{"num_hidden_layers": 15, "hidden_size": 64, "num_attention_heads": 2, "num_key_value_heads": 2, "head_dim": 32, "intermediate_size": 256, "vocab_size": 8192, "hidden_act": "tanh_gelu", "norm": "layernorm", "norm_place": "pre", "norm_eps": 1e-05, "positions": "learned", "qk_norm": false, "attn_scale": 0.177, "bias": "all", "tie_word_embeddings": true, "parallel_block": false, "init": "orth", "init_std_qkv": 0.0752, "init_std_o": 0.0137, "init_std_up": 0.0752, "init_std_down": 0.00686, "optimizer": "muon_variant", "learning_rate": 0.0053, "lr_mult_qkv": 0.7, "lr_mult_o": 3.0, "lr_mult_down": 3.0, "beta1": 0.9, "lr_head": 0.00693, "max_grad_norm": 1.0, "warmup_steps": 200, "schedule": "wsd", "decay_fraction": 0.833, "decay_shape": "linear", "final_lr_fraction": 0.05, "batch_tokens": [8192, 16384, 24576], "max_seq_len": 256, "doc_mask": true, "z_loss": 0.0001, "train_tokens": 91780000, "max_steps": 6225, "dataset": "wikipedia_en"}
Each number is 128 + 24 x the weight over its row's rms, rounded and kept within 0 to 255. Layers, rows and columns count from 0. Numbers have three digits each. The size before them is the row's rms in percent of the matrix's.

# layer 3 attention query, 64x64, rms 0.113, rows 0-63, columns 32-63
078:125138129111135135145151088115141101110089157145145078132109146166139120123138123161114133124169
080:106121125144135120096149153114122095136097087133152165096160139129116131088110132139173183141144
088:136166150104116158138143085147096159144124129126095118114114138152133123145165132120132126154167
081:156148122132162161133095156134111148117128123133071134153119116155162136129111138152132061099141
081:112150133153129126149128144162140099124105153113144135094142107136174125099105104139127127181138
078:153101116126081132102107132115115135090125165169095123167084150124126115170163126157143091133106
088:166147112098111122135142133152084127136095127086091116114126148135148136134182129096126103135128
091:151145103165127101113103112139126112105077126174153137130121165117098164151095100139113130116166
070:120128116129128135095122127135132164118091160053171126092135109112144125147103129128131186152077
076:129123193133103159127134128143067094123138092080114139121127144101141113148144133138137136159156
082:068107113122076159103131149116107133150132145118143161093163117136133133140118167150148066142154
081:140128099151126146124103148141102137162102119108128146142129137131144107095118118098079145133148
079:122124095133119112122054151151078097094197119125104141110095138121111133141140142120109156154103
091:107130160136140146153127136123126095157099088100158166173157128130155113110100127157117106155149
063:140097108135142136185106143151164150122103121124139114171148145116140116140062123105087107115160
092:143144144118149153144124128112124130091159141159118133127122105147074109128142169117164081086102
084:125084137140111185133119128111138175143122121132056124136141145136161140079132163165142170122143
085:122133136120133108104134134118132142109100177116134131095142130126136126118107153104160147187137
086:160154115121142102094143139130143152107186114141122147134142132141117123079143165164149106126111
081:093131102116147106162164113119143157167133120093131117115171116181145125171154079144132109119079
068:114138179123140158088113135096136151117126137188117103125162139148122122115156134167165139132105
074:162123125179132129130102102108137131086163143118144118119107169141111138117143161120169091085117
090:092106168111124117197109136144105146140147095139128141135178129131124086131171153177124089136112
090:140138104130122111160113126098129130149114193126109151089149099180141166125177137125146150135150
091:139130113176118119127116159110158130151108113101151109119124137108122168138123137113130133140105
069:105161140110120114140161129149169119140141140104083125104118130149141115124123125151128142128108
070:105093149159117129093141139159131166149134098113119117122103087145153119195198121143169129100136
089:139166143117114141123130157119133151199092153142143174135121155151121145140096129110145117111118
085:130130149132130137151164154154139110073098095134154158114145124112118084136097127156109109124097
076:126109142116181141079150117134103116126115133101085116144150135109137137140175123155121137116143
080:101123130145165086128136119106103169118122117146140137133115089122127127101178084108123109103144
085:154165109110103108127120126105145144109109134085100119086114187154116132153141107095107135175145
098:136153151117130127126105120144172095134099106167119138135122173124085131118084090125126128091145
114:130128106159129166100116163102105121092097111121127148094113139117142130098104176170116134121073
082:114140134110118118152151162141117109172093140118130149103096094111152158108153147133159119100107
149:140123110085165093129141128150151131168143104140120124155143111147090134146069136129076153107152
113:121121109132136078078106128111132136144119173127115122070113108098150156154115118107113200110143
128:163129132153119144150163152107114160124071121149153130113098111152112152088167139126135054116102
110:129120086125119099150099124142147102096160114122122115110121124147134101112152120103141126137069
116:123115166146140139120128130160123106110124086110126134144136136104121091071108130126121160175133
108:152105132138104107124067161134099140102140129081204160120114110122126142094138138151111112139127
112:145116138139133156102147158114130149141176105156097122171115131106113143108133135111181146158130
115:135162153164128170129116157083098144071095136182132120139095129122103117134126162154148099108104
103:106126102128099136078155157094120161132130133171167153136124146082099141133123197114156096115126
108:116137144131128101092119095124150120141101129087112100143120122112176136147120065111123171115143
122:125124141118117100137159141081154179123094150136134163093161123130127152101141110134150116097143
138:141111120147123146149127151116098113128104124082161151100115146148154159090125185130147103139103
110:110103110147112154075127161143141158136143145183127169163143105094139144145110161088141116175118
123:166159127147092145111131132103135115116047146117156118133097162133171122108125167101121122131102
129:123103145079123137093155114144133106127113098119076144127131137128117102158168087156097125125148
114:078159115136123143108116132141135149167127074137095150136146093121126098134122128124107147110107
111:124120123127188099115149152154182177094126079097129123100125131099132143134111123148101143110164
111:105115140139122109122149130162153128103127141131194146181117117106109130112091149141118101147137
100:127155127111131150099117134142112144099119115090144137154127171131110139099115173130097105102168
092:125120124129152129101114117149101155127182109110147143132143103086109110125129094153080111132101
142:139137167113117119100143098132112124106156144110095137133120117099082091141118129119127140148146
113:095142122128118150092140148171123165135101092139142127177152112116105117119131168148107130112150
116:129109112155153153125129146112129103128147119080081128129105113097126135108138157164100126172073
111:145145130109137113087117082140163104163091131167073086100079143162119156157130108129150142094131
114:118128125117121110105152145137118096115136091162202139163134144103062089110136120157140143158101
113:116116141122112161142171157146123112066108162141133091132136126132120099130142142133171128114138
103:125147106122169119107133110148122144126146118174117105140142076153107141144138142107164093109139
109:113115148071107147154142099150125070113143110117165098162108151118135140153115118123131153157122
138:134120156144129139127165143139096125132091138111186121128100139110126147093115113146158148133092
# layer 3 attention key, 64x64, rms 0.109, rows 0-63, columns 32-63
088:105105138151128172172154138121125133165100152093082125089137140137145157135119104122147153166121
077:159116132104106167159133098118104112128110141122133134142104120116173124090098098137107088122146
097:124149144136154114186147174155150139108110130123122135106138118119149132143125127100176118141135
090:131109086146146081117117145079159086143113126121124108098095144113101126142099137090140149131122
087:135120085132094132108124125073105118133133162127133116102099123137126126164109145149156131128169
085:143133192099139122085142125141081165129099090156131134115147101117146122076143107113132133135108
090:151145123152107103132141113106168111153114153145134139116121105123096204195108073084144117145153
097:129152129096124117136136134113070132165116124098120164127168101137156105107153136137101106160144
078:131145149128129138118074131121133131132085126161129119135092093128138135163079114118095131094152
077:109097133103160130115169143181154107106164120108104093146110129135140129116120137094174125127104
070:175128157153136131166141150149147104102142076128112126153122093090127119086107126128122147145137
101:120171140127115126130170081147124154087121119150112120136124110104124113184187116116166134106094
087:130139110093140123117155102152129136143123115131063158143134143153116091149138149120094067124155
105:121113123122145128148142129157141137117157104134166105136139152107100103154109143178115154107070
067:175132085080125106120113115123123149157115123173118103169120140089131119183169100120111105098114
084:111129093171096115111080138095112107109112109144145146104060175124146138099137140092123140116111
094:154142110151140125138150186123096121095157119134121143114092073044131142108120134124138156129135
087:157155142120127165125121113137121118136194117112137114137108142135169166183131106095160143144144
078:123054156142116120071134127103131151096124108112140118121143104117110123097126135133103114145076
080:159121084136121120159103130172186103104124152175147144098092125134113163139128164074137134119129
081:165144153112133165113154118110117159111085111127094129100119121162127156117116158111176158154109
090:154091125121131100129137151109119083106099101141133206175168146096131159126091140137117138125091
102:176138123131153160111170131165165158110112139095123119123124105110144132115139116096142120131109
083:127073115153092134155116150155129148121138111170134124162110122090148114094149097120153165131196
107:076139108106079170107107112119130121137159123182119146168140167132103129111110144147081154124190
076:092133142156100113148111131129139117086132120103164120132142159112124153123117127125124128156148
079:178137136122140140139124123128179137134169109131062109145087087129130109092154111081153118127123
094:097102112130113120135107125116119126119133135157167157069130118117148112158103129154129159170145
074:133140114138134094085153116105137113153092177106102097119098146138112156109128142108122089149112
081:145111163086099113117089111151126158126147118139117117094095129110147080133104185114149157133133
081:133097109108095162170119130136109151118157128087113129119140152161107111142143146112114139104109
084:096131124138125127137134139134100118146103153203120127159129095126154124145141145105172111139139
102:134133132096094142136123138104128133074098145125103135169141143137104128164102174130100111136145
114:143125157133122126121120128098184127126145179125100082105101139107102178115119113125175114107126
089:159096089132151090142116118139090091134145117112157120135130154182122120118107140188119122144127
119:146137152089147148135127092126095157130168113141104129156176111126125095114186107171141141129123
119:077133135119104091143074127121111143170091145126135108136138150147155115132109109100102164131167
119:122172133144123112122126093099147075100150133139124183132117174121109138141108105132074153145100
124:158165162131101128108124093105114117137084165107153098101131160085123125152159132060121091162159
123:091098151109152136167157099163111117109133166109149113127133127135162118122136170140112124100087
108:086120124128127165143181104106139123151137121137124113139156175128125159090138116110099143149081
109:150091156150150118120118116142121106112144106156128144098107146082165145140151152172124174128103
105:130098116138109126125131131135166092147113181111119157120096143127149125071099150143159133115089
105:162113113152163122116069110151149122108140118120078146103131167106144154147096123151152157129129
116:122138096151156124157115167138104128164124104131144118144126118160112131110148115128131096124176
111:099132157141142102103097145088142136127118142149101139121111168111122107104090131126098135143133
116:118122117142151126132115129147124105095117167145125112130118165162101146148127087140112118151094
107:094140126167126118160125066129129095189153141116137169072153124144140117135143089139173128134130
116:129098071124142125135130114150125118122110158082130137130126088153112193144118091100096144146143
108:148140119147115140175123126148133180141121166115134102146123074108116089145143124125097086134145
119:088142156119130099165178140141132130130132144108163126107141119134122162172113095168163142108168
114:122161163147115153151115127096117108170074159123135107151150118162117089108116101144103079092098
103:107147126098139151132116099134104126135141132119142181136180174150149101123154143137106131125102
110:138110158148169097171135124130116112134157136091127142138158142118119097123130115125150115097084
086:144187145092100145179125134134155176097142162122124119104132124134133118129122132116113129101109
141:151102100138144134163093095155119146131158175138136101137141088138149125125178108105120105093137
115:100128158149142124173129102164135106103102102091111138105161128138176102115122124115135139161120
095:164124120133123155139121153081136111136114165107090079114115114138131140146125116162153125132094
095:160108111152123157123154131083155137131125137105136148195178102149111111139106142135109145134194
110:145147126105165133108132092143097151128147115124067114157124165123159157143122156138113089146122
111:182127089136164110134137113087148111142121078132095150107092100148120155118151139139158103112110
104:141164144160127151095109097123185133134159114133079104122115114134107129163123142099151167153134
111:124154082110095139107151135174121122092112074153133093145129116111113118105144183142125143145111
135:133155118130174146122130137095151107112137095161101115137124170151118134110137170120145131148092
# layer 3 attention value, 64x64, rms 0.111, rows 0-63, columns 32-63
102:116125083129114171136125166157121163133138087156143129106136149155096123106141140156118112128113
125:130106112151140128107083104126146131155115123129126172132096099177136167128164104067109138120138
103:157086162106160145083107102122125150176141127127099166129145163120100145101113137106119092114116
113:096126168125137136101118131150129121085133095123135167120134134104136103127140144129077116110146
085:170129118091132127129124136156150141116122099131152116103088127088139159107109143090134088139111
077:101148162134155138178117121076173155122087100126145152107101102102099162150144114099133113121108
096:149098115131082122130141157112145124132106135119097113129128156139152129145150113134105109121115
109:106084136131164116144141088152105125130155094128112145127167139076139105073151130138155167104109
093:147114091149118103135138121121129184125163116149172108151135155075090109144104141108143132115138
124:142105128145124146132131132116141082142149156081101176153160122165170102112138161130121106114134
087:132139109134122103135120130126146091128115132131135098135110131119180152124085135135118121093101
117:129109149097142161126172119119131129136104157134119170140122086107112106133105138161106106090126
100:152149142131159162184143118113123132135135102109143110100105145168166148097101132168179115130107
104:136097111112115086129115143133137054176113156116116100114115168162159124141123097129133119170129
095:104124166137115137150121106109156108119148093127092155117096139140079111153156122110188125137142
103:173143111160130143118117138127123123146170125124105108131152129117130112128138095108134092128141
098:134135150118153117175123089125128106147124136128097127099129111133180122107098096152160071163130
091:118187139072143173145123128114116169112142071128174140131121107141162127121103125126135136131122
087:157116076107137094105132124115115123106120136128153061138157138082159134118165170095136127123088
109:129138114149098120143131155112093136131079110090126141111111088153187119105135133171107080127169
105:164150092109134116098116124167115112118137105130121066109092162121128154125147110153148147137114
086:155162112138121139143136136143094133134154124101102123152105132147158083125114127196142147133150
091:131128108129159155159124107096092135090093108113137132099101081118144132101132197161147114099108
094:115116166100129144127084147139094141161112110155115152125113099140098112103097113147087098108106
104:136114160148118139132154116177122130135139136125079151148173146139112114090186123088099109107143
073:144094099087100124136144112150142124117189121134141157082111164135156129151115123135162118146167
105:136153152134126190109141124157094103141141079129081121119117090156119140099162128120101118081165
105:151120095102136142168153105124111119133129130148126090133165118151148111153139098157157135149098
100:140105124111107114176135106092129120122124122099105118129180159127166140126181145160151100125124
090:145114174154127143136132146153168147136137091125149136155131102104082118152131095117125133134114
117:148129124087144139120163126148139096119141169134115121136132126111103131149116115115130159125110
109:063110111115076104112151105128154116110114113161149168150167134106112116154095166132117147110179
084:150137156152121118130127157169142135141125095144127108109113120075098181134161104109104081160177
105:089110103111081138156145119140101130126121106139129158118120139107148127112140129131107119054173
106:134090164087156134146133144121148155153137105093136177110143151103118153130139112139172147158104
113:119147129118051139123107145131145099096151109142114151125115112090134178125132163140143119118135
113:125121112154163062128134121154126094128147139134108140130120165095129142116117073124176146146139
101:133099106109097126151130131118110117142123089142143093153125109144131142139144141128096110155143
099:143159109142112152147151132103125152152129111128086101111163137151158152174211129149163126128082
093:162118127106146141147154142195104116096111113116137122155099115128154147095138101138117159096109
105:103143161138182161164138131134110105105134094132124089135118090107105136131089126119101147143163
095:113121168152130141125123119165118094126179120108170110169139131147140108145142144159114147166154
124:129153180126099099104100147128147119132111133133110130131129110153099146138114141127156111163097
105:154118091097150135154160182145114127124152121137130135121133099105128164125110122151181107157126
102:090138151155147159155103133128129177136137080132144127096124173145141114092125094134111128107122
104:126099101106150113135138128099089147137143142100142130168183131115125105105132144119143095117137
084:127154137128144122163151084165112146083140158106096117116102121111102146133157143168130143122144
064:139156114117103114118094164141092135131162118102124102140096138142090167155123131113133142128131
093:172102165124117105135129093098119142136168158122113161123112158164146121134106084095131125143115
080:122127103153104135132096116098102129124107130121134127160154111153095141135182149088093143132112
083:132085156127164124130063103109119109175129166138115145115138113098127146138153111114086096105098
088:149109134153145117085144114123094118169125141150045152128090143118129105129114100090127121129150
092:138103134096153132142185134140108125122166093106131130133140148081128130093110128137123117118101
096:141127122114179163123072126123108131126138141111129120172142072151123115145162109096111154137105
102:110131149155131146140146188127146133129106139124137085134184126141131122132141094129128122165159
096:130112138115109105114130136133124153135114133132160180083113127094108167104117101167165107096113
106:122118126130135125165087099125102138130124130158121089111067117116165195131087144165165168135104
096:103143130158092119172105115137141104116112111145165166142120148161115076123098136140116134141158
108:133156147109135139103183137132170121125147063129148111155129131097121149137115112129115109108137
106:127122135136112121113145071159065114123169079150118136170109121104116148125169143139112128149167
101:102185142127115136140120179148134094123155133103116132167131123111118134116147094115058112126138
107:145151154112127166143107078113161139158139081130127141163112170132093119122124135089101131090101
103:093161118105103086148105116135153085149099126075153133163155135143122127125115105124134139144108
104:160130122105117126145082138129122158102091111154115140111149134168080140115120104100141105144163
# layer 3 attention output (transposed), 64x64, rms 0.409, rows 0-63, columns 32-63
106:154119138116125137118115118129096120145122125130122154146097125086135154136106112137105126091097
128:092103109154137137083125185122109138169155108118131103143117100124139134147106128110113147152146
103:123119071106128171135100163135118121146117091147126121175087129126131141119108144169092192120114
119:132127122116145137144186141132103128170153112105107112118120108151130120092145108152162153143088
081:187145134151139120117096109104166122133153129094097111113102132104135165133130147097123114095113
069:177123116136127108110140137150103108138151081124118108171125164124122159127123108120114160156161
099:122145132114089146085120117100091161193089138115123153129144109126132151116111123078099144122163
120:135146136105155114146085167131158117128127137115133120120129124167112113143111126149124157126107
101:144116144137143134098087150111147106144106124138131137108122157113137190141091078126106147150123
117:128102139137140173132168138146107138125094128109097122126080095106145128121151109110143075138129
098:131141153105113140145121101079144167198111122140097142096140119166128108147140071092131112110162
121:151117133101112176115125103107123132149128113112077109115120147133151171146156085075142151160144
104:161122107136138073182141096188142112122097126115150107180122137127104123151138087097107101093134
107:119133107114117161096099101111139186207154143158144115139125111146131120122142166102114117122126
118:167147117136154123081114163160107109139110134110145147145105134105139116075126125146123102157110
101:150136125158137115126101126119082134137077133160116185126090106119108125116118128152094112085127
096:114144102124152099147130088120156148117128123110129102163157115150109069137131161155107140089097
114:121127145133130109145106091163120073139178089127132117155132157121108094127148112164107191099156
082:128139177141107152172111132153166105116172163121100137072101118128126119139129144100129091124138
103:104133147102134122136176103106133143156095133090118119115148120147105136128098093085108132135151
093:130145139123133146165097115135115155175161153150128141085110089171139106140148140124112075073115
079:082104149133099129121108082136113151135123144117145147088161160123143128143140127116115116105146
093:150120148115102118153164124167158098125132120105081115094119166116107138146117077069123113161149
091:107145112101121140111144106102126139125108135110136148128193140110111088111130132165111145157090
123:140142127129155169092165179101125137110099120117132096124122117136142143107098187166180143110091
081:129122120123185110127078135140133132151139144107138138136128077104148117121152111135088105139089
103:151136109117127120115101153108112142158091137129141163112146147133126124115095122153147136135133
101:100132168100098166123095091143119122159176114157094119123154120143120085145159145144101131105147
109:108136153088147164169141145172110154119134119098122140127184095123160086118125147150095091113137
091:152136129129120132078109148083146100135096150086146115097128157134138170141093095105136122191102
118:152117144144125161134099106134106133096169115173089120127106117109148134132201160150154103112133
118:113123144090135147118103154125133150138167103120086135142138083147136135104176119167123154152152
091:128136101157151112114119140169133111110088135119158124179099131112080144095117164136112125122110
088:114136098104136113124165139139110162172131111124123156096139127136138112128155124096133112134104
097:142119159123128125129125119157143113119163113071078132135155160123134120125138117158104135159154
110:098125100152135110091155149184119145165166127129151179124141081113170115137135166108158114172097
114:087110133109131128152086122158149128125226135113114099142134114146118140137115132129133144116180
089:103133127112117102121144152173110104123103108136148138110139149134116148131097185128123109136130
105:122165153144127140142099142132139139095091119108126152131162134074172080112112146151095082133159
088:118174183102123097124121092128149092152108119130111100087118115173140126132133135106163151114145
094:116142125138150159129136126127157106158130142144137127146154146151135150099041152128162109106126
090:148131152161092169121135119127082118129147157107138130145106161142135122122099133151108086161121
122:121101164164096151145153151166100153113142119166178144118112121110117146141123143081162107105131
104:139148116143152117118114167142149116099148125106163147147153109064112125153101141143120145129121
100:092129123116130131096113127130125135133142128117118115141149162130146134122100118195099122132104
092:162114131115133141133108138129100163097139113135098116135109100127121148126138204155154114156132
089:116116126140152116165195100139159142147137128130137109135160126128086145112138126077131112136161
059:114114120139117131135100154190123104109195082138134118165094140092101135131144177161105148139130
096:107101149122108121138116095107164104127178125122140123093132143132136107086136120130117141122154
078:141164176115104141139118121137119142141097102141145131145127139137092113106136164138126154146174
079:140123130135097133151135107087108134200129168149124135100134100158083102152144094111119106119125
097:109125079118153126119132151097188133151164128149097113094137086170117128120117105109114133142116
092:134124103145120113118144140102122112155099159134115140130122133125124115129100125140131139132109
100:112124142118110187157114117125125070115140123122115135118135172129125106133148158141117136126123
094:105155143138150175129120175090174133107072119145101121176138116142105132118132163152123128094155
081:106121145118089094099112128140129137122142137098125173072111118133122134149148122135135118129121
104:083144164115108098170108092151144110152174118104150110148167152136136129152109113095126140149161
089:161142099157153109104170172160084132148118133111145145127097136143119109100130064132113169170111
110:119127135118122167123150116128139120100126130161166122161139157103137119122119139130163098112165
107:072136129135090157116135145139131105177137127103149146124136151134129117119072142136091121182113
097:081150111141125141082171124132083135169105142154160140145100107141116108082108177148133172090130
097:133126148125107113123125113160142069129148102140143162103144170111119115132157075141115132110090
093:143147143124123110184088131129123088075106153180137156123088109145132120126140114147172108106109
104:116119128129129163103122169162099133153135097111114135092127101108126120109136129134101167160125
# layer 3 MLP up, 256x64, rms 0.206, rows 0-77, columns 32-63
095:139136177163113176139120157104114125113118098079165140136160148137164114111116120120122123157161
105:146111126120134125144082162108130129102135121125139129151118167087141083147147084103171099129130
108:133123178148120132163136148127142118134116082097152148132149159098120126119111117133143148093109
097:146140161133121171125112118148158139095181121133147135145130179114123164120108186124129112157117
081:143137122137119072121098115119072141123136157166113145140116123154100130143155167126138116152165
110:120142157139124115130137159123096117146086137111117154132124087141175096089134105112148135106098
120:107108137102125124094135115080141114156114091117127102096131154147147128118079114081124165091130
077:098179119128102116147124123111145091093131155120152138131158145138125142115172178119156163122146
104:132116127167110127129093124105106149144140117156111133094127083117149137094149148167179082103084
094:140114101157138139165144149100116125098163136121108111120178128150167112101119093156110107144140
085:156097148139093116134128115113100072148134118110141126105153136122134133136161095075103121104173
093:108129104132122094183158130146120112152108123096114109164118170156109128115095124085128104144166
092:136109167169137093150150154107121122134148141116114090150114144152152073131093128151094108116169
120:170080111146190100119107143132094115134119110132153108160138123115124087085154098148140138164123
145:140093166133108160129174137104140096138146129140158121161115137138126135094089163115171122152119
085:185136154174134096144109109168103115136105129124102162134112108124099122082136111141130116146137
093:123168124125173110136157136083115143101122130142121139135165153115105132064111162173174119098138
095:158120120120145103097150143148157154118102077108094084159090103100145154132127078142092103134113
099:119111161143133104132147133153144123151152137112168157125144136110170086094125080126167138114122
075:128149169131134079104164150136115163098119147152138126185137157132124168115079125136142160146109
097:131124164131138136117110107094128162113111124096089135127130172052105159132110111156115124108133
093:120134123137137143137119120080100126095128111143120160067114082124171163112131152167171129101114
104:139144149125096162092153099118129140097118085123128121133099182073125116085101145117123163109152
110:110150139126116141105140166111107128167136117117151180115120153148094106112068156128157124152155
082:117122093116124118141177140111120132081125145135133117124143134158093104120168108103106129187096
114:180126127121146123086117163126153116111123090136126097182128089134152119110133112135152105130157
079:092164145109112134163126108078137096128134168113137142131182154176103102157134131150137146085143
098:115135149142139138161104128129096099101122149125161128153118155157116113101133127167122111146161
099:140126141108085147137123108117127105115096110146065108134071146144114108142113157159166133082133
096:171158123116171137160123114133120108181114112132107140132125144138148176134107142145113102162155
088:145109171122132110143107140135118129183104118094115182097120098107155131147103094112103140168127
115:133120129168148105107135134154097098125152101113123128151055110129136092161125136105155145069142
082:087102156133093184126098115122107102120143148150161111135146082131132115159104080130109129154144
087:105094138155181132115150138090078092166106086134079111123126084119172089129132114134142103113104
101:139105108128177120095118104139099137079124124154155155149100145123113127100147163151153142119138
079:105138117100146168112101106104097136151111137151118144151140127137149085156094159149120128150117
117:136110120103133109085126141095082147136141108137105097137108082096104068119102143113119127087128
101:159112144152162110142111152123101159131169105092164128170121156137133147108141110141128134136131
122:129120111130143133121092102135126094176140102091120111095132087155162113104123118106149113118134
106:139135087140126146138120132115095111098086096146078117150113140084137136099101080134130122132138
078:146131140122129123126121109129160136142090096137107168108129115143131115093142134074175119164130
117:146128119091124149116125119108117136110150107125141166128107173128139127143154159169151108154141
084:132104166150149146087110135103135114071089089104127093136111117124122118086088119128137145146140
121:130122137105074124113121123108125152185123120105148112147130146100094114096102141131071153130135
094:114122112158107173138163168127114148139118141132144100155117102134121098091116129153118136102132
107:115137126144120119124100119162072112128148095127190150109085164132156111137128153150104122131142
082:161162118124157121110111138137099118125124083172157180119112141147116115112125141154127148149103
093:142108092129152104168090109115093112149142125131120133120112182131121112149172121163117124147148
091:159141146088093143114122122123090154141181129140116119107122132105124194149146115139171098093130
106:123122144129126189085121120112103105125160118136133100113106144111110140121110125119134152142130
098:117138126117132134101126106104130119086112088123110079134133118126084109146071125111073155098116
127:141146178172122123099127150152099115172145102109122147120114121110125130083133134127110132132114
073:169106119166117123123140100075130118136099105127153119120122142182135102112159129129130087125137
090:164140119171110144134143128181130081168136118096141104164102141142088134129116137142134157160166
099:102185159168114103122137114109138159153077101122138136119139133122123097160106093113095126137169
116:141115104170131137150102145107133128086142086183094162142119067134127141108166159153132130105148
093:131142114130070126120088093114082131153166138136085089131123141126127122122118134130133123114162
097:167144153139156121114095156149152109115141098140156128155129142164112128160139141162118117085132
121:099102112108123124114141114104114069111128126119144113151109147136127126069148147154149152126112
118:138092125133143165150185124127111127150092119124111093191148152175152146111105158111133116145129
103:130114146126130109147131179168099123126165132152161122163128147169145143134101128146134104091158
099:161116121166143142150141186118136133125095101100087133115091102080101107120128091149103138126112
095:138129127157141099135103080134120136112156088089124126125158115148168106101132104119114126106150
102:178130084151119130055094102099111137125112133118119086192135137093122126126110143122095109122118
101:101145137101125150162139150112113144157095136158136112138120157147133114124099172137162114113154
075:112122121164137138123154097108125144124145173139121119104145139142151143161175123131147175156114
117:131150144108098099143069110135130075140149077138183125127168153109120102140125112135103087134099
089:096122127122132126127135138156117101124136125149145112161191129117101133164119159118125127153133
095:056109114132106139088091107129114085130113094092113129128118140118159139132119106099091128138094
129:108090182137115154159126166094126102156101127135118142127126118162089070101116133117110124121135
089:150132113136145177125143121148117137127156110138175086175124140114115141125134162125093122165121
054:125150116171100131111116146135141130144163111129174114140149149133125107160154111118136161160172
095:103084143135152100107097126152099142084140129093118127116077106155108115129093138159103097095155
133:124105197157136132154106141104122108092097138106162141120116158116127116142132146160141147154139
082:149153146092073167144137102122111129119106096127116181136139170130121138103107123142148126108164
112:131115105167100121132103141145099123153122082140174098131124119099156098158132158117094112105076
083:119095147088113141123118128132154134138164099099105105127108161142112170147150143099139194120144
091:140114180103138146110134161113130091122102106103172187115121083141106124107148145141137149136102
# layer 3 MLP down (transposed), 256x64, rms 0.257, rows 0-76, columns 32-63
106:120171152128097149158114167135152129113144139120150131110116183153099111096136125111115148125088
112:128168130151155116131110158077142106071134131117131120124143116123154082146115110161161143118156
096:125150192138172118141080115102142147166129101129135134095159135117116150129108122096150114141104
092:102145134124159122094097100164152188137137129145105127108145097130143129147127111091139141079138
105:109100113122107132128139128167131123142120157142122154090093148151152119123095121138094110141110
099:127134123113103147158095112154136116110134116133143087166114166127098157141139143119070117156122
097:113115116162138143131099128151071115126142124122124136147114105110178141062142130129138149148130
083:133148139103096138168097135111127128102154147103152121107129146148130140145061108169136074116181
117:131125088118121162112151141119155140063168116168100135138064112152109126104141183143154148099107
081:107136108110178112113119124127154142162096136157167132124104140123096126166107122153158128134137
108:165113110139108146155114097118102138138085146100158137176127140137115107137118113131138062132134
103:152148127105107167127119145121177179131152113110117111122152128145088155118141098069103107112190
102:112126160146135120088118104137091157117145146152166134123168082117152088138123145123147131132175
107:139090083141115111093136153108143113105131128147169113162134153121125140152164121133174157126147
147:105115188118131171131146069135118093131122093077155131154127138100118147132100126131146117138167
083:120109171121094100145115159183120111120114133116159132155140174123092179115126106145115153133134
091:190111117098155100130151143099142112147141104101116125082086129118158140136104100098144142115112
092:109107135109120125132143177123154159129133144126147100124134104161105150142146101146097117105087
092:122144163161142161134100092078091164120125154143133156117085099108161130102132136135143140108130
083:132122160105134127156098112120140165155134130140103111144173110152155148140152128127131072131108
098:142096142133137128144112153135114169163174149122100144090128150058179100110120111094117115115140
100:127133133102127118100131107134138129119088133156120141111162113124146165113131138091123163125167
098:138128114140105121152129125124102147135153148109095152122099109113161105139132133137127080135090
109:099117134101116140126103162112104130153126157131155144150152146115114137131160148047101114120112
089:116142160113135119125076142106118106154124118125132114187114128126161145163091146177145121114128
112:116113143081118125088115142163158148161134096124138116144117137128104162151160159130123125110118
079:154085134146138127139132137103140100120101070150110119118090137141129096131078111125163144133148
094:090159139126114087103132113140125180160154145116097133083128147104117125168140104122111167121122
091:106138098114132106088146099104105156100090117098164142113154101126139092151110144151109117132113
102:129128100144160138122114130153132100120108097137122114115102141158143140139087141125114100140141
096:138145109086089110141116133094161155132128154128150133101089144156125144176127162129120158142102
105:092140125143144130110178158167123102158139177091132114142099142168164124172105119119141136090125
105:125173107119173141136161109124110136101158137089146106098151162180124113132115138155111110170127
089:105122159136081120112147157156138121102148120139164126111102145097103135162070174095089128115182
101:111122123130128110131181148128130153106132138117124165132142123163135101145077152166124100101125
079:141098112131144127166110128130130120137092132120120192136106078083102090160132119125146101087148
105:137109074135107123159115160071134124137115156127149095116143153116168115121149164141115092107173
103:107127129156140102145145140098095083083134115122149105123131116139139101108125133147093143129175
115:132117117143133169113154156124102139102132115074103170137103150169139108097096142160116092197114
099:139124083122100098081172117105125119129113141147120138110151134145132127164108159147098156083123
096:130130116103133112136140124110122202127154149148151148150104145142096130181159160116148140105088
126:144149122120165122108149097112095146110122174169113088104095130133126127176137126158093114122169
080:098102161176134126091109139104101136111088130127154097114144126112147095111147104110169165155135
106:160128142146153121095080113153156156142176099107138139178124136097126109084111104144183097145117
097:112184127122129139165159122113109140115133140119129094082151153094106147160173097133122168114173
101:129129132127160126134105129083129158161092157111123139109153128134186152100151054118154129113125
089:130116132091129143133146156137119137133134121141165122136140114173146152109112129127160156126152
096:154153129135132114111108126159121108117124186081163075164158157128092148123107124138085132112095
085:086139119139099129105126143137104126136115167109087105114136072126143104126155124167102117082089
096:122150103156129109171122125157129116122094120117107157126101098131114136145112125153094114109070
089:084130157106133140148173161131150156107121122084115140143111128114159138146119112111170123124111
114:107168124122105116110114130168155079147132156072090154139107150103092155119173133104085138124118
087:142113087184154144079097125106163113132109147120138177101145129148160137129166134157129134140095
095:113166119118159103127164118097152137127111100121149067117161108123076145123119100117131146097183
088:173084108101126124148136081095068133143176125135126107144172133122165155133135113144142091118133
104:119155083159144152137103130089125136109128117159142116135122064167127124145127154109100151086143
095:134134117125148092078189133176109094113109149108140112149134138103133100097125117174092136132101
107:132142176128145139131091159119150091113111150123157125146118104155125113125167101152140087070169
107:099114093077140112134168137125097124103128121143139072163132120113158193131143164145159136124118
132:133080106134115183138164101142109103148122092107164102169133114133138120132093147125142107123111
096:123151133132133078122119091168088112115120125144108088153136103105144142132151076147100105124173
086:101159104112096144108136140115119146102161138129125149092109116151164137188139140103107135133098
099:105108133135107147150112126128119109113110141143138124115107127101136150204135094169146154138075
100:107141159131113137143130115122109080144115112081154096199147104084127132091180153140108136097150
088:122135126077116136126154130169103135152101094113121155117145121134143169113142135090155154113157
090:131114134118113138128119120137140128170186117151086156088163173135126122122133133084140122153149
107:165107145142126163101096105141144136173124116098134132154114143109128092122122122121167075170143
099:086150136111144178129125135095127126145140131183109119104150109181139143150096138140114092139128
088:149129117124109125136162086129081153100122131142132050129131155116105145109122140123118107127115
110:138120167143136140134116156140165130137144119112099166135122109126104099134126084085094117118174
080:145164130157151094129122109123122158184140161152141141067174078128162123142154106142146143104134
107:107115143149112139115136132165108135138175105127115101116120164114094130109155152107149146114153
096:106091124127124087143152144161107157146155142120116088172113131156077101141127160175134117130124
124:139109155152063147145118137089161096130147116091095138136132131138102147110169104150142126159086
098:175115080083100114145157162133128135098123105149161127141123106125121128202134118152123149131110
101:139109135140131140147103158102112114125102124155167131135123145151141113148176181092149149125119
080:148153141120106106098128118095137121095141140174115131112154150139127126186166103138108174108092